python train.py --d_mlp=704 --init_std_qkv=0.0304 --beta1=0.9 --warmup_steps=472 --schedule="wsd" --dataset="wikipedia_en"
Each number is 500 + 40 x the weight over the matrix's rms, rounded and kept within 0 to 999. Layers, rows and columns count from 0. Numbers have three digits each.

# down: layer 4 MLP down (transposed), 704x256, rms 0.0886, rows 679-703, columns 0-127
# gate: layer 4 MLP gate, 704x256, rms 0.0991, rows 680-703, columns 0-127
# up: layer 4 MLP up, 704x256, rms 0.0976, rows 680-703, columns 0-127
down679:475487490474475457493504514485536445548530559501579472494548434496446470538442552569503534464503528530443566545453496491540564522466462465561558456549498471450514489510400506485461471516483425517552535571461524474489495489514532583485563480537511572438476492452445468500469534494487560478486513436502516547476442462514533514491541497556518502514467535532526478514476507451534441473471
gate680:474496521503510519573486453548520465529521462576516531467501565469443531500505462471534567417497481532569495535532534464541555459525514421454522539531377522477522530591494502501478457505493433517517509453469475557542527522445449513517506591520570548448482478480472400516533527535448564552464571491496478489493548517506539481544508468491459478512511533460543472483530439514463487456451
up680:467554420504529495487510532480488449635519449603536466545493502545479555498549561552556485510497462515495492597392463441506467447522505538479504474557515524449532560525479466499422493492424522461514404484488502494500509511466459451565482514474450504401493516478501602514494514478569523470452505562506519442542501458496506497517402457501447556429435513430519521506523528479460514448527
down680:531441500461491460496515439411461538437512501500477532456530571479521477487473482472461465535502545494463476525448492556512514465486451475519512512447518472509475435505510411472481477497546556471442471550572483478491469546568487472464500517487479498536465511471467606527520489462548518478489443509536466587489512563560550453481518579410455523493495505478525520478477565482535498534493
gate681:477511537473544484564483449539483473519488517482494449518495482451473508455459488465545545506503520512452583465583480498497441548475599550573505439531528516473479510524567505444453525484536438483473529479472435502504422502417470463553582504453490482491417488528474550482524453545493447490518511518491490483506513529480532516499523522466533528533471510389479493543494523499524533504493
up681:553504500522498490537482544450517443517479449503549421496499497514531487483504484449494509529450493556479480454555493539547483527486522515487534584505477529493506503511453446579493462498521492591504500595517548498457537451431469582493490546545486480592633488566486442573510498481484588568518585496487516508516492472482523507505503490461496424468439531564521476499552455442464533502525
down681:485449485491500546482477481474513457506526448535517476514488535517512491517501502552500461576488548519573520518464436529524447549443490516544500558483438542442434519544612500529472454536518534516510526506596540528456557520493486530522529485477490474529499490514505531535533474489515565501507487511482506491471495501489477517481479481463491480468481548457472449500499483460453431433559
gate682:459447505527506490481435502496539495478470537479514562522519505457522516506565427484444522505545557475455461479516531550537529552473536523530526447479493500474558443518497516504440515462484473512506500432487563539423577553508468473462524528525501533488497484476441516524518526519507465439524533559502538470531503600527577524588503522514498474419418491551536489495465507445481459491514
up682:391473462395473501413520477502489447476453500446458466479549532500425514493573499472508529578487539443438473521453487534522493523482483513495495481539457555510511484529512565469486497494460518462379518489469582510510512505476441497545513483501483509487417461539515454535542542466543530534499512469504469492548550446497513560484527507533491542496459500509465506490555473426441503524553
down682:583500600567517525518456550449442535497469507529498484567583474511494509536503520481483479473471508496459515480488483495482511480558456464520566465461493500483472461482506464507512491414499524513536466519475450517521539559518505487492505499476464473469543462520429518454493538566471424484438444520518555512471529553546493411476435489545504513495511523525539429473489482474490479433489
gate683:559634496473497480484397549497492370462480440556552497484520402450439436604504522469567458498404483516532570481487431465540495499524503458498501481501504454426499486485498535484459486438477491477496599453479477457429492514469521518467532490518393445492500471517457503473504458398501450443534438444575573462500453502593519586551577551551519527466480454421544419473489551468514498457534
up683:467416533496531490473483402566446530467553562308489488518496567594552502434525450529519445508457528524448570528503470490460503499470509481445523611495386540476455536471561482506509515493482462500473435503563514480536492501552489554461537462556542522531601492577472468453447528504497504616478514445456489547449494474422496511451534490499460510553536472532460527448484445553501532496497
down683:534490456555505526477468445477502494483541490468506498470474569537512476526494543528493427399448513444553598507483456522429489482512522568532536580538444487539453495491522429523476508497533504525495478568582517409493495558554574620491480475563496568424533404524451433523557462542558500599510470527429547390486500455493525539463602540535474492526572484498457530481517511529496531521536
gate684:478521529524558537531476477479486458499476476455475508489443526509483496486506528517457543530544531555455542535447464521500555454552478523536486528506469499516497529468469499513493543428532504513502496413510507466503513553536494500487505534477498504503472512497496565488543508521436469507508452482495511501541506562528565500556501510550539465444525471513493483462512485522534461531504
up684:519474524503528500515492514472546491455524497496467510513532488484509515512505506471500490533494549529485526490534458474469458473501553455466599491505526452549520514531582521506487441545455529520445573521516565508494532495459523403559512467503497447575444517469495507503543408458532532466507444445488563487500520556520485507449464474516533525436505504506460569507541501507505526502484
down684:430510491479507478522569486521572473459499535514540525462523472463517500506496418526512621550492475473448460464492478517479558512457456537477476511510549493477533510438590499484574523459531511465591491467492444460473462483499492559494507532496515514518512531450498493483548503553473482451530531528518455500505513480505469501488459498490489513557521525497462492473465585502463519507538
gate685:485487492501507525520498493450466542494500492458530457434482492521512443471406536571464500523558568556455520475516420470533549522451442574457492554468422438523510456538516556479498498507563441445452505549492510489534529485503512526503455459472455507462477505472442513496551425544496443505538535439436487449500472510474401492506564574523474445512490530463478550488482527475440528524461
up685:510505396481511416506468540525510532450435485423524539548441424532570502527518474455543507517543463519529487509377437528508514492470520478537487534502402476465488508486547480509534509436497464516489534482527553492461590505543486457444528513508450473498541496497522437511412352501484489511492533434547525435491541590491501516532545463503454523505538486439490471454580552423471529569419
down685:444534479502598518501429521470452509495521494406452514449459513576515508513493471416486499540485464528486483559522539570404516534494430494490486491469510501603502527533414484463528469470486536472418506537493475547586476473467574479522539497580470484513488536443515495507459475524478525478474445561476514440579541568520483496464479474545494525509473485521455504537506490451536509577486
gate686:464576484477501462545491444495481439494512525549552491520482512421524464521521473534516478497528489497500534431526406488531561565499480505548501442443465507501508482523610476508511618466507495470477562525478473553519474531451425513497499486459497497473409517474490497483447500481481503502540442437521550429525454529476506436540506478501500520459477519472443471459507524544437464464538
up686:527471439492420484493467544483532533449509466468433500435491493479453483497500511472533503477442485490556519539467534522506508516527457523409605547482466502418479510499483494491471437562511514386509388517482477486497472482560477444582538453485504520496580453455558493468493472505487515478452490554512502557390503434555451593494531538498477534518454505475522525536468529521531492480463
down686:554428487479496499490389531481507564491480447446505488525395466512460419506546499537480504468425501532539545523492530501476495523556523459421502531469478545402514484486533557502485436574532560469434499530487569529537474476561449497562535487434552470511442510517617496511492425468531504530416494517541484491429532415573446550530583511520428537485485473454528477516465567506463458432501
gate687:512458525529450465467442465512396499474488479485535435495524387459508392453534517460545485496502516535396518463471475545512616560515451577450501441491559456472542536488483493511531507484527457489553474561514490492531487496544574534545500507475468489486526505454435511502469514463479557588534412490561412574461459488533565503590479497514539446481537520474513465430414433547578532525481
up687:480553540472530562501540483381572483485447499545396560391492532521444480573470511489569512460466575506479530482517467510580411503504493468479499474553525461457510525469513475544486522468496544510547484521400519523541416499446527510443486452562590489493487463490500497531485460425523482487512537525560522519470467568493496423532501502555586513504505495527498492484536501491533481434495
down687:496503547514488464557531527521467563457467477491495579449506449494441577484443469490496552534538510483479495513462539526495478549433539572467544407533480480495457476411546510467466535422630567466487433499545518502509523413480497495533495501547506555555497492504447508498469466487414559568546523486542530542440406454441524498535476521498544461455489581509462511453543527519487506478548
gate688:471538497477425504503501521507512466559478532529480484419498490475488503540521447530537468527560510499501589525553478389495520537588513525486511508513494481463498456479539482502553527505534455467458467503511466568597506521551486509484531470459459471419471466479545513431470514474455545530497446479550499587435479512507444505559488466549496475572481520498502480554463519543519518447462
up688:527465575454422537487537505572539490502506484520495550447532505470477425443539518507484537500523464500478536516470487414489496380497515499480548572575540539521532437469498490509520465519474489527543518478481503469548520463451487489479552446497500460540499444483464456539518501469557549456415427532493471544464477423441432467506417413517435407554536482459488492578515509480477505615454
down688:621474494538493557469507473496510504499480451494568558554487417527533480531515471503444564513430524494517516469415539451478518421397499551531460509638520551511451540546505541518523497468515502576485494428486466417477481477469476561534516538519476504621577540497495561557466487532511517480531476539450466431521477473453494516489430512466524478451482486525574490490491502448501508560580
gate689:476463526481532498514453532514539538524403510507519418509578543472448485456524466477470506499489544486502544533579483489488535536496488487467451427406494516467441501484536486494482559476571473478478481503475505446560478535513431520554538459496434461399526471475516558419558535445452489495514530483517557511537509514436490545491520506479504513478485506533562464477482447504477478465544
up689:550520493514526503571502416448479518435556457474469504519501479509473452439434575397559577467547521468555500477408478499467499554535496521547578497515462504486569517590516502534541482476467471413514503532518503552549504453559543457484484464455555531523487472486502478492498484582476542525481484539398523477504415470534473551496501510491479508484541507471498516475479565560495500469455
down689:524469491505543463578428498475522519535490502516529501524480519453432542521459534483544548478511545528515546510448438513466501530554523487499528431508537543501524470526595486494557497478568481479566467514543529533530555483574528476548482472504438486492510448450552534480572524568532519504539493522455497406567415452462486568509467522516503541503502475489588444544485517502446506495532
gate690:542518533453481504453499517489450497545451466477492527455548460539476508506500459486499471509523533547476488434554522402488478527467467494511575446509481517466485499559497495523537556561496543565547577454517511487452545443430555504494505549490512499481451504541530497485506564473495515486508520450530427532477506497527570467499489538493495486580534471486485452430452502497472569511471
up690:479432590571483496456507483466562507520559561529495445474476520491468476528569543557541551511471493509560569534498533473553502463531490479548433531544512520489511498422530447448548530485534462499501527575582508522455461488510445558474503564506487528516526467491530540534510532518536463518495472502539453505493491546542513462463467483531530530527518532471502482516542584476488473498532
down690:458498467490505473578503478548472540440518623462543547602480494536493507479457481434531472474518524495519508481522503503508481555458499497444550512455456410565530504483465560537448527542530471578521496433468537493507505477477504531541539466578517406494468513568482507498542456500531531421559515474510490534478574505474476531514505540510460458441513459605499523501441479554431557472525
gate691:579503544468492442466505475472474506474445565509539455452537438459443453479470464519493542504478477494537515421436489479456491469555476538557489541427543459449447562559568495546550545428485522455467486620564526535403416531526557425494524460494457437564478494539501555507414525455470489415593457443505479440507501502541509486547474476538511538510473538466507353467505507467514477510519
up691:447551466471584550551476569585568516555500396424463422532422464478486463500486484462550471463438502452474540460520422559506522492465509447425541382490582486525509502478446535498514537508547444503478530510519582507507495543430556552574454510562538532453479489437564479475501461528492536506508534503543460432607500489417507482519471492511597497516525518602502526474474576553527517537413
down691:482558494422529530464465455500538568525507472417454503534490463556537500485546447467568502623423488485506507409552527468531517522596496492480580525483481494437522541467545499553484515481461458509496541527534409536519461493498482574507525449483483508502474483486558513515443531537472534515479479478576501419454449517480456484499474500504489554476495517542503486487435492532508539495428
gate692:493500470532634444505484424440476480491522468548481479474482511525475583459469514511527457491480477513499465492498469470523442489441500443461545502528492498500535475509457550619515477510534554530533540487567487470490576459424513528544474483433511393485462460541463461460481546501481541506540482442519537496502573483452534524446395573524552476426549512533480543498466453494577449493520
up692:509508502497474562468495548464504543511453484496570613463536454471499472462522425513475506456494485466533518525509568421436497526514506587436509493502518458464500453555531491553517496547449499497523525418517482487439514448475556486509502427461493523504533511537456451505516482467472486540517536496474573432437515529578513457481509515484512547503489478468477502544543485422496510472547
down692:442535499530443411536534470527466464457517468495473469600518487524526511485504541541511540506553557513527528459528471489484513472499525426534469477475540493495576513423412499456470518498414476498477491498436469578518478480461395538431501504450541464528497512472570561537468420535556597502532465493446468553487457561476494452485504511559488507443465532522484491466546504473458526523489
gate693:538492512533516443518496490526559473494480417501505536465507482519550547486525554555493567503518455499516489521541477549448523530549480482521499530505482471481467507498506467487560430546480506513505424539454502488494505412575447542452526486532542419436534416440470453466523529515458568478543569540532481498457518509563469476408514522483498522492511543487516514527502485447526487453475
up693:500526430590497501511521541503473460500561493594524542489503421489511524447516487478487535459530448574560517538521485448583472497541481501489459534460503447539489506522490483433510501455528509488498482450526477575541493463467480549506518476535486541487521468501480462519529498536420460546486561440568485491464485451539469522491525505463505570511542514504474550508507452474501454526479
down693:518471467450504482481486457490448539482497469443530502516527576527513490509469506511492463500412577514485531479514451552503479433492535593478571523485510498493476487475410525589516487442478481459528505516486476495471551569585481427415562550476481483496450528483483543464472477607516497407512468550472460493506507489412524540474485479528534511443488476455577436516516510482466541571530
gate694:546586534508399497459459485511463564442507514453528446456514505506522461456496528504510425497495517478567503550468503507469455524506539484560536448456496425508481496573467476511521484545532493592483510578483486480507513511482536480516504463429521466518504489520512485517461507490533466522513477525554495532574509455516399492501479507517469480512583463483476506482505527577510521445516
up694:527528541461468470459547524509491499493529490516515462465527492467497392502453568500462462443480551505524528464436590450514481496536499532540508510490450447469546474547515511509490521550518484495498553491516524500528466465505467403509543481468519462520495453502499464441532529544549428449537508546575423529502490411465449476502535486474437543476504543421498490476536484513531470501542
down694:532395491489529486520508552491475520477538468497476515504467523472546532524562475511559444471523560482472449511470475519469546477482476523602499490495565489515431497509487553493497462489504457549455455520465485480544486505518526473419534494454495451582451502514533488537481514534515547497447456509485527490487481544486418545531518482516481435499486485463467485502560441493528462552474
gate695:476475530517543485508521503522521517566502506511528494504500534472514483508494570433521430602511468528587444479533530491506503458428499477429538464467485472470490476453514560615402436543505478514462524458530442586477508538527500480463477443477482500518566528496416482589519462487493552488495485510451464525506558516502451483510569514527416562523519471490555441486497496499538600445555
up695:478479459641478456575471469463491479481537495468493553446541478408468483479567468545476481542514479424509447543568503547509542535490549486469441549551501493567494469554526489471490520469452492548464525543488535442475531574484512450498596568455494556554500540457427506447526475510497402495464485415531459487442433522494583523494482380512499522448480534477530515510533458529455506529493
down695:495472489456528451538471542438463563485510451414526432576471504518522501505539421500570477524473454575482510387437497528507519450536466447473480431473495518426436452523483488518523457504472555587523589506477504572482473602527395473438468507576523483523499552451492442530573542538513499503473545436399502467402466406517525495548460532499465481484505464548547495461525549526526486510531
gate696:480469477457492506479464525506469513510485534545543471533487489448527527539536463490524497514486674523467496403522534489425513467610517441542547511473412432513507533510539529562535458544466566427545525527510522531464536562492601513541478524523469480583501541519523458405547480476482484468472425547476543508503496436538511505438512500481507430511450454479527466532473488520546569482473
up696:507517563473496456485451447549515487567519485483471512501479545500469570481463465459489477511493482414503447483547432461499483536456492462538473452484444551553458500498516498517462441517461492552530469530502517491481545479408457493543478457507517473491472500396414435488509511500489533467530434481477551511489461553506469489471564394479496553551503504496476585513571458415512489461554
down696:536416437508545490522531459515481525435528550411570556485525485473536482550498501553500556505462473553553568443516531493540550470481505458497441581546499479518513508511421514538499544438580493593426487520515431532532534444493504596484524474494491548432524462540529572510404652520514428489486550495563487512507491498502511455537454531509490494486485538544496479509487516494533492489477
gate697:462508482542509496520432467550600449485570491475461542562540467512541444604521431515490457517506550494549594562447499419580525530474517516542449551507495493502483500495548470456430420450490422440538537545471546492483489492527504546459500477380501512533514519492509528483482483505514554500440485514493512454502474547502433525537517446551531459488420488521510458558534431520431553481601
up697:537479494519427514525408528505496539416507484424489464521482577528490499512515453468480558588525422498517475478430511459500476490446491530560573485501369549453504498548499483544512493538517473449507500579447568504440475465566459457471584507477577557479543497546578451523530506463531488522560498548521454439561503510472502598438507528450487511510504442527482503477476544485499579526518
down697:540549537538522473411506539416591527455485516501516512502551529556510493522500480476474643496505510480477535473540450451479524463491475530489560553470554496471446502545628500458543537478498492560538488516463482484503508528449554484384453504534425522510519531430452534464494413449539495536431484498450538559519426499540438567502569486480415487514524545497553457588482480513485457512520
gate698:495497497569481489512515458499531552500463506475475519535574574429538524508487497448464485502473504496522420462592506581445560455513462533485534515441558483521461513550485462517513558448416488476501532493458407538526524598482514468491507498476491485545482557411519517510548436508503522443486562482428492499502505497525537506556477537447503507481522539537545431452420481545524505477444
up698:415536470491534483531493553566577516537480603430497517521527528504491532527517477507527481490555449514518525503505512493475529501471472473514431529475474520480474513571471495487461486472473514493507450441517566425509532590514519497445520508498480546517467523555495524536466485447463466441440507361409446496486539513495486531511531489530456485511499477502545457531505440470439507535475
down698:574491554479529481458524543523474524420423454479514566571475535479522476512512468483533525455513487456490440536564521478566459481487506494528520566529391498535471447565581513480450447555537485429505599509459490561418457468519509528505462443499571438479546439520578473472483576517507490509454453517569536602540500559490499449505563443536537467516501503518485485521508525517466526484481
gate699:490477492491499509522500512537469528468441437573545604448487448456483452596516515508519589496528465548542509464532495464553585511487480492435487573447529460538532509478552541537545526427503377506485475550537472545547518588478553533553502478474559479472550501455508434478486501462383552541458507407508493515495519489566509532532443501408464580469573522493482508447520555532544530515438
up699:532455461508557572516477510581473539513509389478508556468562448488536452495477543470541550506592476481552578502511494502538488519439526564461460547405457527472505535502499539503513536501502523503387511493581470418478477594524523556578549435507438510450608437449535535478456421417424610548480472499392479531519470424511546539518478452504453567462516490569452454502495519506456567521561
down699:553449403534488636542513533512456562535465480428461534442545467523532460427511507547423545499549459484514540499526498486500498528491525525442499505436548528510483479471488502501471471546556460607470490405513475471528473505523500487502471498526457556454490522520551540529506467502478539482455468468508458477471527442542566528513452498520519512501494483502470492523521549550451613516474
gate700:575487495486442427580558477498497487541530421560511487523501477444455468558477512456519466489490515538572501527505488457482553404474476509464503515471434460443506454499535591442473447502489527426502524479511490455509424508508488428539502556481493484512539536456416530524467486521450511508542609577518484454445506491514445569442468487537455465433512525486478489470471530567551496541510
up700:556481470393449452485479576430486545528556490446535541489477427495533480527501536551543565521443499515417561566539469459482475518534535497456451530511458519466390449513533541460447547542504509529398576410451579450492550523472504507471552491538497538490512543537483532552611522517478450459556564475520464428472526425554527495498525495507442447473535518572549519557461524516532503473418
down700:517479596457509523492476557560532520474462521489518536458472418501538493525557551559467515475516526485469463511477511507543533529482564524506474419494515467476498495512420418529508488499466492569486480500482504489484497561473439477470576555441501543468481555550565462508514489567561494472499473467524490459538459537520545513491487450369498453518515489464507585493514481512545453537616
gate701:462500497500504489476440488487487474469477484525528321548499480484481525443605484507558476531432509552517522539453471552407483512506513489527505552495496522487494532520508546502423495520429496483503497459606491485554534444438587487524481549484456457490494438451447473518522514475480464457541432453457519543420508510585563464513518554518431483468529524492414512507487491490502508518498
up701:471462512457524437467488540530516558471481529575548504510477557413505444458452493483487414507488444527524441471502447550478532469488448559471464435515500429554557515526517575519495467480406439499525557499498528531488529489454467526532467499479549493562497457513493482455496513506526503556531521515444559543428582583442547569465587542516435521486560523536458429507437543525519534504509
down701:485544503469541560510511516541467517410535546476516529526488467565474485566500553482472523441453499411487542557572442421477538533598527438494455496505514489571417488456433454487535545435550548481470448474585528482469554449541608566523508454448477453488548489509493490569476533518523593484571401411550487478480577461530558465509470521489429529487501452511554532484533582460471507516525
gate702:519466502466527516576454523525540473573493473565521484498491498387446443521491520490484472512515610546473515475530512491446531466530476537537474427394517420451527485498517579502441581462486470439517603552500489538437463536473491558539509466466510469535510488497566504475532439525435508522488397494514474492501505506535512532460515507490464540472519478543505500487474493534509546408519
up702:605430509469529498490483555494451507493499484556478428481527497484493442524517497512481474524542555526476565450623486529400476459539496511581494462453548516462445472491508544539535551468424443494507562590546488477484502482531527515571547468507451402529486554517559452504519513485492551499494437434462485487484517467524486548449511479477507526513526511530481574508497540549463506549512
down702:581485488491483506457485499517472561487538432544504548472567449533496485502516494566480469523490533517396558481587454477470557513501542526551488537486571556485515529520471493554509512532431449520521503484553514498525475518497512504488532456504430437511494503505524471483505518461476593478472478405477500559512503470529546483504471502463529553512470547533499573512489559579489522501571
gate703:523427506510487471524560534458419501469541477422506492485510503490421473487471509424484440541507511511475527470490547480488539553467476528412520482517458476541498512464475507481486502518492484508509430441443547545523518464547479498491488534448473500436485526513481440502480525484522461397537532421560460461446501497526506534467566478502480590640444473461521518521372452558476542553472
up703:501433499536454540468470447455493539466514509495481560442517502470593431480525505521546493450486575464501588483536542457579531498464501547461509488502418499504547475548493523539527517482531453484478448447533521484508548481493508495483514500454491514446526452489406554534484506419486483476419434537570562494508505462544488592467568468466487520514431451561552496549469530494525576477535
down703:566562463566501517495551497481508505492568526493533491473498517432582481478482502463470512495513517479471508520473483581478509517580521506485455549496535514501472502494699506486527463525485457525555447538513522535496508536509508501487468441494430511469559528448427499479516530486432546482504528485544505562479524526388449494484510551459536506557518472522538472478490445574536550516511